Part of a small language model's weights.
Size: 13 layers, width 96, 3 heads of 32, MLP 384 tanh GELU, vocabulary 570, 1.54M parameters.
Architecture: LayerNorm before each block, capped logits.
Training: a variant of SOAP for these matrices, 117M tokens, 3556 steps.
Each number is 128 + 24 x the weight over its row's rms, rounded and kept within 0 to 255. Layers, rows and columns count from 0. The size above them is the row's rms in percent of the matrix's.

# layer 9 MLP down (transposed), 384x96, rms 0.232, rows 146-214, columns 0-47
size [ 94  93 107  90 102  96  74 102 112  85 110  89 103 108 101 105  98 102 103 101  86  84  96 102  91  84 102 107 106 108 113 101  91  99 102  91  98  88  85 105 106  86  99 101 105  85 100  95 110  97 100  93  88 101 103  99  94 100 112 103  94 101  97  95  95  99 115 115 103]
[[131 148  96 131 143 114 157 119 159 172 145  93 114 107 180  89 104 162  89 110 148  90 151 119 144 186 108 116 105 128  98 139 127 145  89 110 111 162 136 131 158 130 116 125 125 164 110 109]
 [134 192 170  93 135 156 122 140  92 166  91 121 151 153 128  87 159 123 129 122 130 138 150 135 162 118 146 139 127 120 130 127  87 141 140 137  85 125  81 112 157 154 122 168 163 159  99 172]
 [162 138 141  90 150 154 119 141 110 158  88 116 143 141 153 118 187 155 122 132  89  84 118 123 115 124 122 147 123 110 133 138 165 147 113 117 116 146 148  99  99 122 130 146 144 129 150 142]
 [148 105 130 160 121 103 143 147 102 117 128 101 144 121 116 130 162 118 126 181 106 131 102 139 140 140 115 125 111 144 171 152 134 171 105 142  96 142 159 131 141 105 112  84 127 115 167 144]
 [103 120 154 112 114 114 160 156 124 148 115 130  86 153 177  92 111 113 149  87 142  75 122 138  83 138 186 182 138 124 121 147 110 118 110  86 115 138 136 123 182 140 121 112 127  98 137 120]
 [129 110 148 135 131 141 143 103 144 177 157 111 136 142 105 120 123  92 133 169  99 128 157 136 112 104 100 110  74 134  97 131 142 121 177  77  81  80 123 138 132 110 102 129 133 149 119 148]
 [108 175 125 101 109 181 156 114  77 136 104 104 141 159 122 110 109 137 121  98 115 137 152 108 156 115  98 143 163 117  98 115  99 123  99 102  94 143  86 176 118 142 111 156 129 128 151 100]
 [146 126  99 128 100 111 158 130 152  98 147 105  86  75 161 152 133 129 153 154 138 115 133 146  86 181  99 133  86 145 114 160 126 119 110  91 128 147 140 114 109 109 177 101  95  98 149 112]
 [149 173 143 130 198 149 180 121 128  83 155 129 146 135 120 113 137 131 135 117 128 145 173 106 147 103 154  93 124 128 145 148 101 147 140 137 155 141  82  90 119 111 155 180  87 128 127 141]
 [128 138 110 132 126  89 149 117 162 153 148 153 149  90 122 122 138 103 104 152 137  99 104 163 157 146 141  97 148 156 130 122 121 147 138 171 131 142 147 147  66 156 103  99 111 130 130 139]
 [133 122 136 133 109 153 128 129 143 126  88 145 157 150 138  97 168 143 129 129 140 161 181 109 138 127 154  94 132  83 178 142  86 172 128 128 148  78 124 106 110 174 159 151 119 155 143 112]
 [123 118 167 135 177 105 129 145 150 112 128 116 117 119 128 118 190 115  93 133 108 134 171  92 117 150  89 130 132 134 139 135 143 102 106 146  54 133 149 120  96 133 130 129 157 161  95 124]
 [140 114  86 110 138 138 119 128 105 150 132 115 131 125 127 144  75 121 115  80 147 142 172 160 151 155 134  90 117 104 127 146 119 134 124  94 116 129 158 178 169 137 115 136 158 132 137 101]
 [126 152 153 103  91 130 157 133 146 151 116 114 154 166 124 122 124  97 127 147 149 115 121 153 159 158 144  82 141  89 121 130 143  95 167 133 119  95 159 100 140 109 173 134 183 145 125 177]
 [153 147 137 135 158 110 116 129 149 117 109 116 163 120 169 160 149 128 114 165 136 130 154  94 103 183 115 161 127 103 140  90 131 129 167 141 120  68  91  97 154 114 107  99 146 116 146 130]
 [144  94 104 102 130 121 112  95 138 100 135 156 122 159 114 165 156  90  93 165 122  97 119 129 130 142 153 152 106 110 114 136  91 142  99 133 108 107 147 150  91 107 129 137 174 113 114 129]
 [120 150 125 141 125 120  99 124 167 120 135 102 112 132 126 135 140  94 190 121 151  79 164 135 124  64 108 110 147 163 145 154 149 122 100 125  94 135 106 143 107 128 112 148  75 132 131 110]
 [104 133 121 136 102  58 102  94 138 114 157  83 135 136 140 117 119 142 168 115 155 123 131 121 171 136 120 123 119 178 115 136 145 112 103 126  81 130 129 112 141 120 133 158 162 108  95 129]
 [167  89 116 161 142 178 122 130 148 108 144  76 141  81 154 100 155 121 132 153 140 118 130 126 123 161 158 110  72 117  91 154 114 103 138 130 159 105 137 124 104 131 125 171 134 126 122  99]
 [141 141 119 149 134 134 138 144 138 108 160 108 121 138 112 135 161 114 131 148 141 110 145 138 117 140 135 126 127 144 166 128 126 131 134 113 121 147 143 136 128 155  90  98 143 160 184 139]
 [133 100 116 123 138 143 141 174 155 102 154 188 123 132 108 124 184 165 135 122 122 115 106 124 107  74 128 120 109 132 105 116 136 153 128 115 124  85 103 133 137 164 113  88 127 110 140 146]
 [160 188 102 112 166 139 144  96 157 173  96  89 109 103 150 116 152 142 145 110 147 144 128 101  98  94 108 148 116 135 102 117 117 165  76 104 124 123 152 135 124 124 173 141 141 118 133 138]
 [114 165 132 173 137 186  65 123  86 167 125 113 169 125 103 116 107 141 138 111  93 129 121  89 142 105 122 101 139 151 168 190 161 139 161 120 116 163 128 129 156 115 119 125  82 120 121 137]
 [125 118 137 162 173 102  98 157 127 141 163 165 112 104 145 162  73 118 118 150  94 149  95 140 145 150 106 108 116 148  97 124 128 147 137 127  96  95 109 118 132 152 135 151 143 109 132 167]
 [118  95 138 143 114 179 120 139  80 138 110 115  98 148 122 150 138 139 104 145 151 135 121 101 125 158  81 125  95 144  92  94 113 158 138 147 102 119 114 138 166 140 103 167 103 154 149 129]
 [111 122 111  89 147 150 128  98 138 120  99  84 127 150 148  84 165  90 135 144 103 164 154  96 120 121 147  99 116 131 154 101 122 141 110 149 144 119 116 121 138 130 145 181 154 108  91 139]
 [109 157 141 145 158 129 108 127  78 154 129 110 118  91 133 147  97 110 130 121  70 131 157  78  92 150 133 108 105 110 163 105 131 147 135  98  91 112 163 129 161 113  89 115 162 135  91 141]
 [161 123  70 114 132 183 123 152 162 147 140 152 119 107 114 115 155 147 167 135 134  94 137 113 126 116 158 159 136 158 154 130 136 128 101 141  92  90 155  96  97 104 125  96 125 147 153 112]
 [142  91 150 152 129 121  96 155  57 130 149 146 177  91  80  89 157 159 148 139 147 159 120 136 131 107 155 156 136 169 122  98 139 141 126 152 151 127 136 131 140 129 157 138 128 129 113 150]
 [167 125 116 109 110 131 153 134 104 134 162 181 118 117 151 163 136 147 121  84 135 117 140 198 138 114 136 153 139 142 136 142  73 106 135 127 116 102 141 142 136 139 120 146 162 140  93 168]
 [140 109 117 104  98  99 133 133 126 126 135 151 131 185 130 170 113 119 117 136 148 113 143 114  95 100 113 141  76 127  97 158 180 129 126 114 129 181 147 122 132 121 117 109 141 129 141 155]
 [140 160 101 116 127 127  99 162 121 125 105 110 106 108 128 119  66 131 138 139 114 178 188 128 100 143 118 121 135 116 159 122 139  67 164 147 102 124 137 130  98 175 153 118 122 159 132 103]
 [127 141 135 127 134 147 120 112 132 147 135 131 135 113  94 105 130 103 140 135 109 101 141 166 150 145 157 100 107  84 155 102  96 132 114 180 105  98 103 112 105 150 121 124  96 127 153 177]
 [114  91 114  87 167 120 134 116  73 118 106 130  99 153 146 156 116 139 113 169 119  92 161 160 147 128 165 121 130 168 155 171 125 134 101  98 132 132 150 137 104 123 126 115 119 105 145 113]
 [136 124 141 182 179 134 120 140 100 162 128 155 124  92 147 128 124  97 109 106 121 143 132 108 154 102 126 148 138 110 108 124 154 152 114 113 116 136 139 115  87 126 158 166 178 104 142 106]
 [159  93  70 165  84 132 137 105 148 129 168 115 160 183 105 113 139  71 130 118 136 131 115 181 125 158 113 105 147 138  78 132 102 143 153 127 156 135 152 171 103 108 116 127 128 118 121 110]
 [136 148 115 146 153 106 152 114 129 135 134  68 108 100 203 127 139 111 146  99 113 130 151 132 162 169 141 134 165 136 108 117  94 152  86 112 128 116  92 115 144 108 131 141 162 134 142  99]
 [149  85 131 158 113 138 114 137  88 139 111 103 138 136 130 125 166 120 142 149 103 112 112 166 125 133 112 183 147 119 146 126 123 161  99 106 127 128 145 137 127 111 169 160 127 120  97 119]
 [160 167 133 130 111 141 126 102  83 126  81 148 116 134 119 114 151 147 161 143  92 125 159 148 115 139 106 119 140 172 130 111  98 141  99  68 116 135 131 135 127 179 154 144 124 109 137 157]
 [164 102 108 133 117 141  98 101 146 168 123 123  97  59 121 169 162  97 101 127 114 162 163 121 110 122 100 125 157 141 167 112 154 178 124 129 131 114 155 131 120 133 124 168 115 133 131 134]
 [168 121 103 123 127 141 120 132 119 120  77 127 109 130 132 107  95 119  99 125 160 108 124  89 147 116 161  90 122 149 119 100 126 160 121 155 115 147 110 102 136 139 146 146 119 126 105 168]
 [140 146 119 129 138 116 111 157 143 170 106  85 126 105 133 147 132 134 178 127 130 133 143 109 110  80 109 149 118 143 151 105  78 149 116 142  74 132 182 136 126 113 148 170 102 113 112 115]
 [101 125 166  82 147 140 119 157 138 102 156 117 143  80 130  42 130 124  92 136 115 148 136  93 132 145 128 135 152 110 145 129 127 131 124 151 137 147  98 110 164  98 140 128 105  78 157 105]
 [133 132 106  92 123 125 131 117 156 116 112  95 117 176 141 154 131 116 147 132 163 105 173 113  62 140 162 134  90 161 138 135  97 102 131 136 114 111 145 109  76 126 112 134  75  95 185 130]
 [109 109 139 172 136  93 153  81 142 130 101 134 146 139 125 157 100 127 133 136  61 136 144  73 145 118 101 118 114 121 172 128 102 118 165 120 133 144 112 120 142 137 152 154 117 136 109 138]
 [152 158 120 106 104  95  97 148 121 127 129 154 117 131 132 126 123 128 138 150 129 121 133 165 168 101  81 143 134 157 114 130 118 127 127 165 127 143  91 120 169 182 132 130 120 125 136 135]
 [119 158 125 148  96  97 108 109 104 134 126 137 148 124 119 155  73 147 139 130 141 156 105 133 144 131 136 112 181 125 111 115 130 135 137 139 122  61 105 116 131 152 139 155 153  92 122 106]
 [145  90 140  93 159 164 123 119 119 131 112 172 123  98 113 125 102 139 110 152 144 126 118 159  76 118 129 130 129 144 153 169 171  81  94 126 113 172 113 105 159 142 137 140 117 150 130  73]
 [110 173 133 181  83 124 162 104 108 125 149 111 110 156 150 106 172 166  90  96 145 162 114 139 144 149 126  78 114 144  95 120 126 137 123 164 101  78 110 141 141 146 136 121 112 155 105 117]
 [116 156  77 147  94 144  93 153 126 113 103 160 102  98  86 142 107 142 123 131  95 116 127 108 153 146 108 151 126 137 143 129 178 151 161 145 130 161 135 145 115  99 141 132 103 121 111 125]
 [172 140 119 114 149 145 117 122 156 100 151 119 130 129 120 153 118 115 154 109 148 116 137 141 138 113 129 133 123 127 115 111  92  87 189 182 106 153 142 124 111 106 118 105 137 115 109  87]
 [117 140 139 164 125 125 128 166 114 132 132 141 114  81 119 177 138 134 144  90 132  98 131 132 142 118  76 130 132 158 131 157 161  81 129 157 136 122 133 124 143 123 159 146  76 109 113 132]
 [121 112  92 108 154 159 134  82 132 110 174  90  95 182 145 147 178  74 119 113 123 150 131 173 149 137  98 120 128  96 126 131 122 104 127 128 153  90 112 131 127 103  80 164 128 141 155 118]
 [107 129  83 109 146 123 132 163 145 160 131 162 116 117 106 138 175 112 116 136 110 153 141 143 143 136 103 155 126 150 136 140 167 132 144 165 108  76 117 140  67 119  91 169 151 118 124 133]
 [115 128 117 176 143 171 180  78 154 138 142 105 129 134 118 141 105 124 134  98  65 131 130 131 136 137 128 157 105 132  88 104 126 114 161 164 141 171 139 104 167 140  92 111 153 120 141 137]
 [107  89 135 116 177 102 107 127 128 100 144 157 116 152 100 115 103 131 102  77 157 156 124 126 128 121 117 135 113 102 122 111  90 108 120 120 139 113  99  97 134 108 125 145  97 129 136  91]
 [168 109 109 144 146 124 168  92 138 156 144 114 115 132 129 151 121  90 118 114 120 128  92 134 122  99 127 129 129 127 153 163 112 103 180 119 169 139 184 143 151 116 114  84 125 173 147 115]
 [122 130  95  87 115 145 172 140 112 121 153 141 159  78 128 121 114 123 146  82 123 112  52 108 135  82 132  84  86  96 134 138 141 118 109 158  91 123 162 145 141 124 100 117 133 120 102 104]
 [118 161  95  99 161 112 124 144 115 144 122 131 118 124 113 168 161 116 102 105 138 132 120 133 145 128 106 141 153 145 131 129  99 151 156 143  96 127 103 122 134 144 118 127 160  80  95 116]
 [110 115 106 146  67 155 164 135 123 136 117 174 132 148 116 121 148 130 120 110 178 138 120 116 137 149 123 156 134 135  73 102 126 138 129 160  92 162 144 130  77 140 109 136 152 135 129  95]
 [134 135  95 129  83  87 153 137 114  94 147  72 113  96 128 142 143 131 120 141 120 124 147 139 141 138 138 150 100  93 107 133 117 132 140 136 106  73 113  98  88 142 153 138 145 155 125 140]
 [129 126 109  88  70 149 109 133 158 168 174 151 143 139  94 153  96 121 105 129 161  99 135 129 108 159 123 140 101 150 106 151 182 125  94 143 123 129 118  96 116 142 150 126 144 120 126 157]
 [194 119 109 156  83 123 167  98 120 146 147 144 120 113 143 134 113 114 137 104 119 172 152 120 117 148 148 101 121 121 110 105 153 112 121 148 151 138 129 111 147 127 111  88 119 116 106 143]
 [138 133 126 127  86 108 179 139 140 104 176 165 138 109 155 126 152 150 167 134 156 101 113 120 140 158 117 113 151  97 167  99 126 124 101 179 148 105 130 142 110 176 137 112 152 121 150 119]
 [116  99 109 102 119 189 122  93 165 119 136 120 134 128 121 115 133 114 103 132 138 133 147 113  98 106 158 107 130 147 122 127 117 152  84 147 134 132 181 183 122 147 144 105 179 130 119 131]
 [133 145 121 169 116 143 130  92 165 113 130 136 125 122  58 116 124 112 152 172 151 143 135 114  77  97 158 147 123 179 137 138 164 104 143 114 122 107 105 124 130 131  88 146 136 110 180 142]
 [104  93 126 132  91 171 136 173 113  96  82 152 150 131 107 120 125 140 144 116 135 132 116  92 134 115 127 126 106 133 103 135 133 104 151 130 107 139 129  84 137 159 140 129 125 178 132 118]
 [112 147 108  74  94 121  98 121 160 135 154 106  90 112 155 129 158 109 137 131 113 165 130 162 149 118 114 107 133 153 151 121 128 144 151 117 128 114 139  94 140 101 113 157 118 149 163 165]
 [145  98 118 121 155  77 126 131 129 161 129  66 111 112 139 120 168 142 119 152  93 132 153 135 102 132 183 112  88  82 138 108 156  88 114 126  89 168 159 154  98 125 153 123 134 122 121 118]]
# layer 9 MLP up, 384x96, rms 0.236, rows 147-215, columns 0-47
size [ 88 104  96 101  87  91 102 117  98 101  95 104  98 106 110  97  98 105 104  84  92  94  99  96  88 100  99  96 106 102 112  90  99 102  98  93  94  89  96 101  91  97 103 102  87 109  93  99  98  92 102  93 101  95 100  98  95 102 102 107 104 103  91  98 104 106 110 102 100]
[[157  94 110 139 101 107 135 154 145 121 115  99 154 152 105 178 115 120  96 112 145 131 106  98 145 193 128 105 149 155 147 142  55 144 114 134 105 161 113 135 129 131  96 163 122 140 125 123]
 [173 130 112 126 100 175 100 163 134 148 112 136 132 149 146 145 111 125 147 132 112 107 170 137 148 122 101 129 120 134 158 163 149 144  97 127 114 125  91  99 153 157  50 116 121 113 124 166]
 [ 87  84 106 143 159 109 156 141 149 147 135 105 100 122 138 142  79 107  98 129 133 148 138  95 128 152 118 140 152 117  95  97 103 166 129 136 158 136  85 109 145 131  85 140 131  99 117 133]
 [141 171 138 156 126 127 118 108 141 110 150 138 122 157 149 101 114 114 111 133 112 115 144 109 160 130 105  95 143 119 100 142 123 109 165 116 107 107 154 173 133 162 145 181 140 146 140 142]
 [129 135 171 108 124 139 136  89 126 116 134 109 125 101 148 150 117 162  96 155  93  72 154 157  93  89 129 121 149 145 147 100 129 106  78 128 159 113 121 120 128 139 141 146 110 140 154 136]
 [107 132 105 142 164 105 113  94 137 116 144  89 129 145 121 154  97 152 163 130 107 130 142 156 118  77 144 123 140 135 152 137 136 160 111  84 123 149 121 137 173  83 149 148  66 139 152 134]
 [110 138 105 133 139 145  95 128 158 155 139 105 150 153  84 135 113 164 123 113 120 136 185 121 114 157 129  86 133  94 163  88 151  94 125 144 113 154 119 147 134 188 137 148 130 127  80 136]
 [157 148 129 135 139 132 129 126 119 152  91 156  92 118 132 159 156 107 100 148  99  78 162 112 143 122 161 116 121 124 139 131 145 122 103 124 113 121 133 138 141 168  90 124 164 175  97 128]
 [118 102  73 119 131 140 112  94 119 117 107 120 147 132 137 103  96 133 133  90 111 168 174 173 116  73 115 140 154 142 106  99 158 138 128 121 142 168 126 141 151 131 104 126 134 176 119 164]
 [121 118 149 147 106 147 124  91 185 119 139 127 129 154 125 172  95 130 145 152 136 142 150 134 151 108 102 171 171 140 117 122 167 126 104 164 104 106 102 153 124 114 122 145 127 112  88 103]
 [145 109 108 134 114 118 147 119 164 133 123 129 152 108 168 120 158 146 111 132 139 129 136  72 157 135 152  82 104 119 123 107 154 126 129 116 139 170  90 153 142  97 142 113  87  95 100 108]
 [128 150 113  90 116  85 109 113 131 105 107 154 105 156 176 134 154 125  92 130 143 154 107  97 121 127 144 147 135 146 158 143 120 109  67 133 131 165 125 103 139 141 171 132 123 119 112 109]
 [158 131 135 102 128 161 145 123 115 116 132 129 125 124 177 122 108 109 102 145  94 105 125 140 109 109  95 139 158 147  63 142 113 113 138 133  81 130 101 169 128 139 143 142 124 119 157 151]
 [121 127  92  73  76 107 115 124 125 119 107 141 135 138 157  99 118 142 177 144 164  79 139 168 137 116 159 100 152 150 131 139 163 155 149 149 152 125 116 108 138 141 124 112 163 112 156 136]
 [103 113 142 154 141 145 106 133 164  96 105  99  87 109 135 155 166 155 117 163 119 110 127 132 159 108 103 137 128 110 153 141 109 107 177 127 132 143 121 115 150 121 153 112  97 129 169 157]
 [142 129 101 100 158  93 196 120 127 115  96 152 133 127 130 123 133 112 123 145 141 195 146 154 166 105 158 148 117  97 134 105 115 157 164 135 106 145 127 146 127 143 108 136 112 138 115 124]
 [114 174 116  88 148 184 146 127 112 116 133 108 151 150 110 111 141 156  93 133  79 130 114  92 149 160 141 141 195 145 122 148 129 110 130  93 140 134  94 170  86 139 147 121 147 138 146 137]
 [ 98 150 126 148  86 120 131 146 164 140 143 165  89 123 142 117 125 120 176 114 173 111 126 153 155 135 142 133 136 152 154 142 130 143 157 139 101  79 123 152 114 112 133 150 175 125 190 138]
 [101 118 125 140 103 148 126 165  87 131 142 116 106 119 123 102 112  95  85 130 121  95 144 105 138 127 124 137 145  76 164  86 103 130 101 122 137 148 123 120 144 111 148 155 153 131  97 144]
 [134 137 159 152 148 136 112  86 124 121 164 116 136 133 146 157 128 120 123 143 126 157 149 135 171 152 118 169 149 141 155 125 145 111 119 133  94 153 137 134 126 140 130 186 121  96  77 122]
 [141  81 109 132 127  87 119 153 122 113 132 124 117 111 114 153 137 154 125 151 121 118 175  89 142 118 143 132 111  97 140 143 167  86 160 105 159 160 144 130 110 111 114 115  93 157 133 127]
 [165 112  91 142 122  83 110 110 126 117 134 173 140 110 144 101 109 142 170 103 156 161 151 132 111 105 111 186 129 113 121 136 143 137 107 127 149 114  99 170 132 127 125 120 182 152 152 136]
 [119 133 128 113 128 125 151 104 135 142  86 158 101 161 150 163 112 167 140 108 166 113 170 132 134 128 139  94  94 123 117 169  81 144 114 110 131 109 121 114 101 134 114 152  85 110 141 129]
 [100 112 156 134 121 135 133 121 151 101 136 134 153 113 124 133 117 157 132 134 127 128 106 118 160 125  74 146 142 154 125 142  66  99 143 126 127 165  74 134 185 132 142 139  92 119 159 171]
 [150  97 145 126 138 130 161  82 120 119 133 115 134 121 147 123 117 119  87 116 112 182 138 149 173 109  95 136 113 124 142 135 103 135 139 132 126 146 106 169 141  91 128 156 163 118 117 128]
 [162  77 136 105 106  95  73 149 164 157  87 146 144 159 130 127 121 134 113 125 120 128 150 156 121 101 150 148 133 103 111 132 138 119  98 129 147 169 119 130  90 129 138 132  87  79 114 182]
 [127 163 157  99 144 113 141 152 131 122 113 130 185 136 135 135 141 113 171 127 162 172 158 137 126 129 122  89 166 135 120 144 112 124  94  88 114 119 136 140 142 145 145 111 152 126 144  77]
 [103 188 127  96 168 132 123 122  97 106 130 140 109 148 136 143 119 118 127 150 119 127 126 132 167 128  97 182 184 159 155 162 142 143  90  97 147 131 142 141 116 122 122 200  97 110 133 109]
 [114 128 148 165 132 100 130  85 140  92  94 121 125 122 148 164 135 167 106 105 103 142 136 127 143 123 148 118 161 132 146 112 127 125  94 160 169 124 139 132 116 137 125 124 125 115  94 102]
 [149 116 108  93 133 157 133 146 106  94 135 134 174  97 164 134 121 138 153 171 103 115 177 123 169 123 104 118 119 150 128 125 144 151 119 132 134 115 125 137 154 104 118 149 103 147 126 135]
 [104 135 129 133 116  99 106 126 131 110 165  83 175 163 106 151 159 138  92 114 153 157 165 133 114 132 142 129 100 132 132 194 141 109  97 167 150 104 100 165  95 155 122 187 129 155 154  94]
 [170 190 146 116 112 151 136 147  94  81 135 123 109  90 133 152 129 122 146 147 109 116 178 118 122 108 137 107 113 149 130 119 122  77 110 135 125 123 158 149 142 142 141 117 155 114 141 108]
 [ 89 121 147 144 133 142  96 146 112 145  99 143 146  97 146 146 143 162 119  87 162 119 160 120 104 104 124 114 174 160 115 125 130 148 159 108 149 156  80 173 129 156 143 145 122 114 144 131]
 [ 81 135 139 114 108  87 110 137 126 134 122 121 150 137 153 191 141 161  99  88 120 135 136 159 128 132  82 172 123 135 116 100 138  66 133 119 137 161  93 115 133  91 138 154 128 100 122 120]
 [103 150 186 153 154 129 113 141 124 120 107 100  95 159 142 147 117 141 141 145 138  88 154 115 124  94 109 126 192 119 192 150 134 126 137 135 164 131 112 143 117 141 119 134 173 132  72 136]
 [122  92 149 111 132 129 144 142 110 143 105 115 131 123 150 175 115 167  85 145 108 144 167  91 113 135 116 128 148 153 127 170 115 122 175  95 147 156 154 118 129 107 151 149 123 111 148 146]
 [133 144  84  55 167 141 155 131  90  91  88 153 153 120 109 154 120 123 135 128 126 122  86 147 180 128 126  96 169  70  99 110 173 118 124 118 117 156 157 128 135 127 166 114 144 127 111 130]
 [ 97 131 164 111 117 166 147 145 153  75 101 127 120 113 149 145 141 105 154 166 122 117 115 162 165 106 122 104 114 150 124 101  82 138 134 102 111 132 124 132 169 145  98 115 129 119 131 112]
 [166 132 106 150 102 160 164 148  69 127 175 122 117 143 126 128  93 107 154 170 143 101 108 110 128 104 152 120 138 152 150 167 138 101  91 157 141 103 110 141 107 136 123 124 174 145 157  71]
 [ 81 117 114 133 122 128 146  97 154 100  90 115 167 133 101 153 146 143 108 129 140 106 130 143 180 151 146 154 115  77 126 144 118 153  86 105  81 117 140 145 135 101 142 119 182 104 133 125]
 [168  88 158 132  89 129 158 149 120 103 156 124  80 146 114 158 126  87  96 136 190 124 132 136 121 124 124 141 173 107 100 174 132  80 105 116 163 128 103 145 154 130 128  83 186 143 138 139]
 [174 114  92 119 112 141 149 125 106 103 148 123 106 184 165 161 138  98 138 140 154 133 143 158 151 144 104  93 141  99 101 116 153 142 104 114 143 127 166 126 103 113  86 150 182 108 131 151]
 [144 100 127 105 138 146 118 155 140 120 113 129 117 129 192 101 158 127 138 158 139 112 118 183 141 123 164 139 155 108 114 161 127 132 146 113 179 138 163  85 149 136 104 104 139 101 101 140]
 [110 111 153  71 164 163 108 144 131 149 125 105 150 108 167 123 155 157 135 133 117 137 101 141 130 147  98 129 115 108 108 129 122 113 152 135 145 145 111 138 131  92 144 178  96 120 113 149]
 [153 133 149 167 113 137 114 108 154  96 121 141 140 160 130 145 105 150  90 149 100 136  76 169 142 132 116 105 114 101 104 115 121 136 133 130 118 110 135 101 111 114 159 120  82 101 127 108]
 [128 121 132 120 100 123 138 150  96 121 100 143 128 115 181 154 128 168 113 164  76 163 146 122 110 144 170 128 123 116 157 133 141 116 138 130 151 115  84 121 123 129 110  84 133 192 117 161]
 [ 90 130 113 140 121  82 144 113 128 148 130 155 152 158 131 152 151  78 125 125  64 133 124 144 134 136 163  97 134 120 151 108 142 149 139 138  95  68 155 111 127  96 178 116 172 108 167 182]
 [164 135 116 127 116 153 162  87 144  80 113  85 130 149 106  54 134 125 140 158 141 158 179 142 167 117 127  91 141 149  96 133 164  84 122 145 115  94 131 183 135 125 113 122 105 153 117 128]
 [145 107 165 121 109 111 167 150 125 114 144 148 142 109 151  93  98 157 127 131 149 129 152 149 150  83 147 149 176 122  81 133 128 132 127 125 133 117 136 139 121 134 173 145 132 168  99 142]
 [109 103 148 124 169  95 154 166  98 113 131 131 136 125 175 117 110 185 118 101 102 131 126 122 163 147 121 146 146 164  69 151 134 154 139 132 168  73 160 149 114 106 132 144 107 107 149  87]
 [168 106 146 104 129 152  88 147 116 118 139 164  93 135 177 155 100 112 135 132 130 114 116 147 149 131 127 139 114 150 117 150 150 138 109 121 162 157 112 120 129 125 118 105 122  98  95 138]
 [152 106 141 133 118  91 124 116 136 114 105 125 109  96  98 124 139 160  83 126 137 160  86 112  73  55 159 142 116 160 124 140 124 126  94 110 147 146 141 148 104 117 167 129 157 158  73 171]
 [ 78 116  93  92 109 110 182 112 158 116 141 113 173 114  94 116 121 139 147 179  99 123 141 150 105 125 175 154 118 140  83 134 121  93 139 143  94 141 127 147 133 103 180 163 139 124 155 139]
 [137 121 151 127 174 148 137 119 151  82 138 123 150 111 145 170 107 139 162 124  96 131 143 121 142 144 130  78 166 133 114 118 133 188 125 138  91  92 126 110 108 140 152 140 124 134 146 121]
 [129 126 156 142 143 107 167 128 132 100  87  94 136 138 155 155  89 134 126 116 169 162 169  97 167  88 155 100 133 133 117 132 131 135  99 132 126 131 143  65 125  79 126 124 150 141 144 149]
 [151  88 161 145  96 125 100 117 152 126  95 139 122  93 104 155 136 113 147 137 126 112 134  99 137 152 174 126 122 131 175 145 125  89 112 121  90 131  74 103 108 139 118 142  96  64 134 114]
 [ 75 129 165 130 131 105 122 101  96 118 134 132 133 170 143 154 158 143 124 111 178 154 164 118 111 168 147  95 103 136 127 112 153  77 136 112 136 134  97 117 109 129 157 119 128 121 130 140]
 [152 149 113 174 106 153 171  85 152 152 143  92 140  80 137 132 126 130 130 145 122 129 118 141 201 112 158 111 109 142 132 136 108  95 128 157 130 170 132 113 102  70 131 145 101 135 102 128]
 [129 105 124 122  76 114 130 167  97 170 112 124 144 137 155 123 125 140 148 109 128 134 137 183 141 112 142  87 102 126 170 131 115 134 119 170 142 145 125 118 156 134 149 135 126 134 165 141]
 [153  89 137 122 165 139  77 157 130  78 122 131  99 141  97 125 113 154 135 142 133 120 147 132 122 140  75 143 132 110 118 141 155 133 175  69 126 118 132 174 154 115 128 152 139 126 182 107]
 [141 133 125 119 117  82 115 163 103  97 139 109 110 153 154  85  73  92  98 116 156 144 131 143 134  94 126 130 155 118 158 185 183  89 107 167 167 120 125 138 163 154 101 113 115 120 114 147]
 [114 132 155  95 137 152  93 136 148 115 122 129 118 118 125 125 135 145 114 103 102 135  91 150 148 152 129  99 115 104 131 158 151 161  93 107  71 112 129 140 101 105 136  89 184 134  97 116]
 [123 135 130 139 172 107 148  88 125 111 112 108 188 150 160 138  78 145  78  96 122 127 136 139 121 149 114 141 121 138 146 126  88 121 129 130  97 104 122 139 132 138 129 106 139 114  95 119]
 [165 121 134 136  83 113 147 136  96 116  99 102 187 143 140 151 129 118 125  73 129 133 123 162 158  92 125 134 147  88 158 155  65 149 167 155 157 122 127 146  81 120 112 133 109 140 102 123]
 [145 119 137 166 115 128  97 130 145 116 109 144 138 166 159 115 130 136 102 123  94 163 110 149 124 148  99  98 136  83  69 110 143 125 138 157 131 121 113 130  98 131 153 157 131 166  90 133]
 [ 88 137  97  83 131 116 168 155 137 136 137 142 134 106 141 148 104 130 117 119  96 161 156 144 128 122 174 136 162 162 138 169 130 122 136 122 130 164  90 145 101 155  82 115 120 139 125 145]
 [130 151 128 126 115 150 126 163 170 122 118 115 119  98 165 113 158 120 111 162 132 169 120 140 158 131 149 188 130 125 108 153 118 167 138 118 105  91  97  93 131 129 169 143 123 153 146 112]
 [144 159 134 100 125 152 109 101 140  92 116 144 151 102 204 105 130 140 121 131 114 130 159 143 115 151 168  82 151 153 114 103  99 134 134 158 132 119 107 131  86  81 168 155  93 144 122 153]
 [117 104 132  98 129 131 126 127 126 100 128 138 127 120 129 181 129 112 110 115 170 111 190 114 179 136 112 133 140 137 149  82 107 136 136 129 108  90 132 111 122 126 141 134 110 108 113 107]]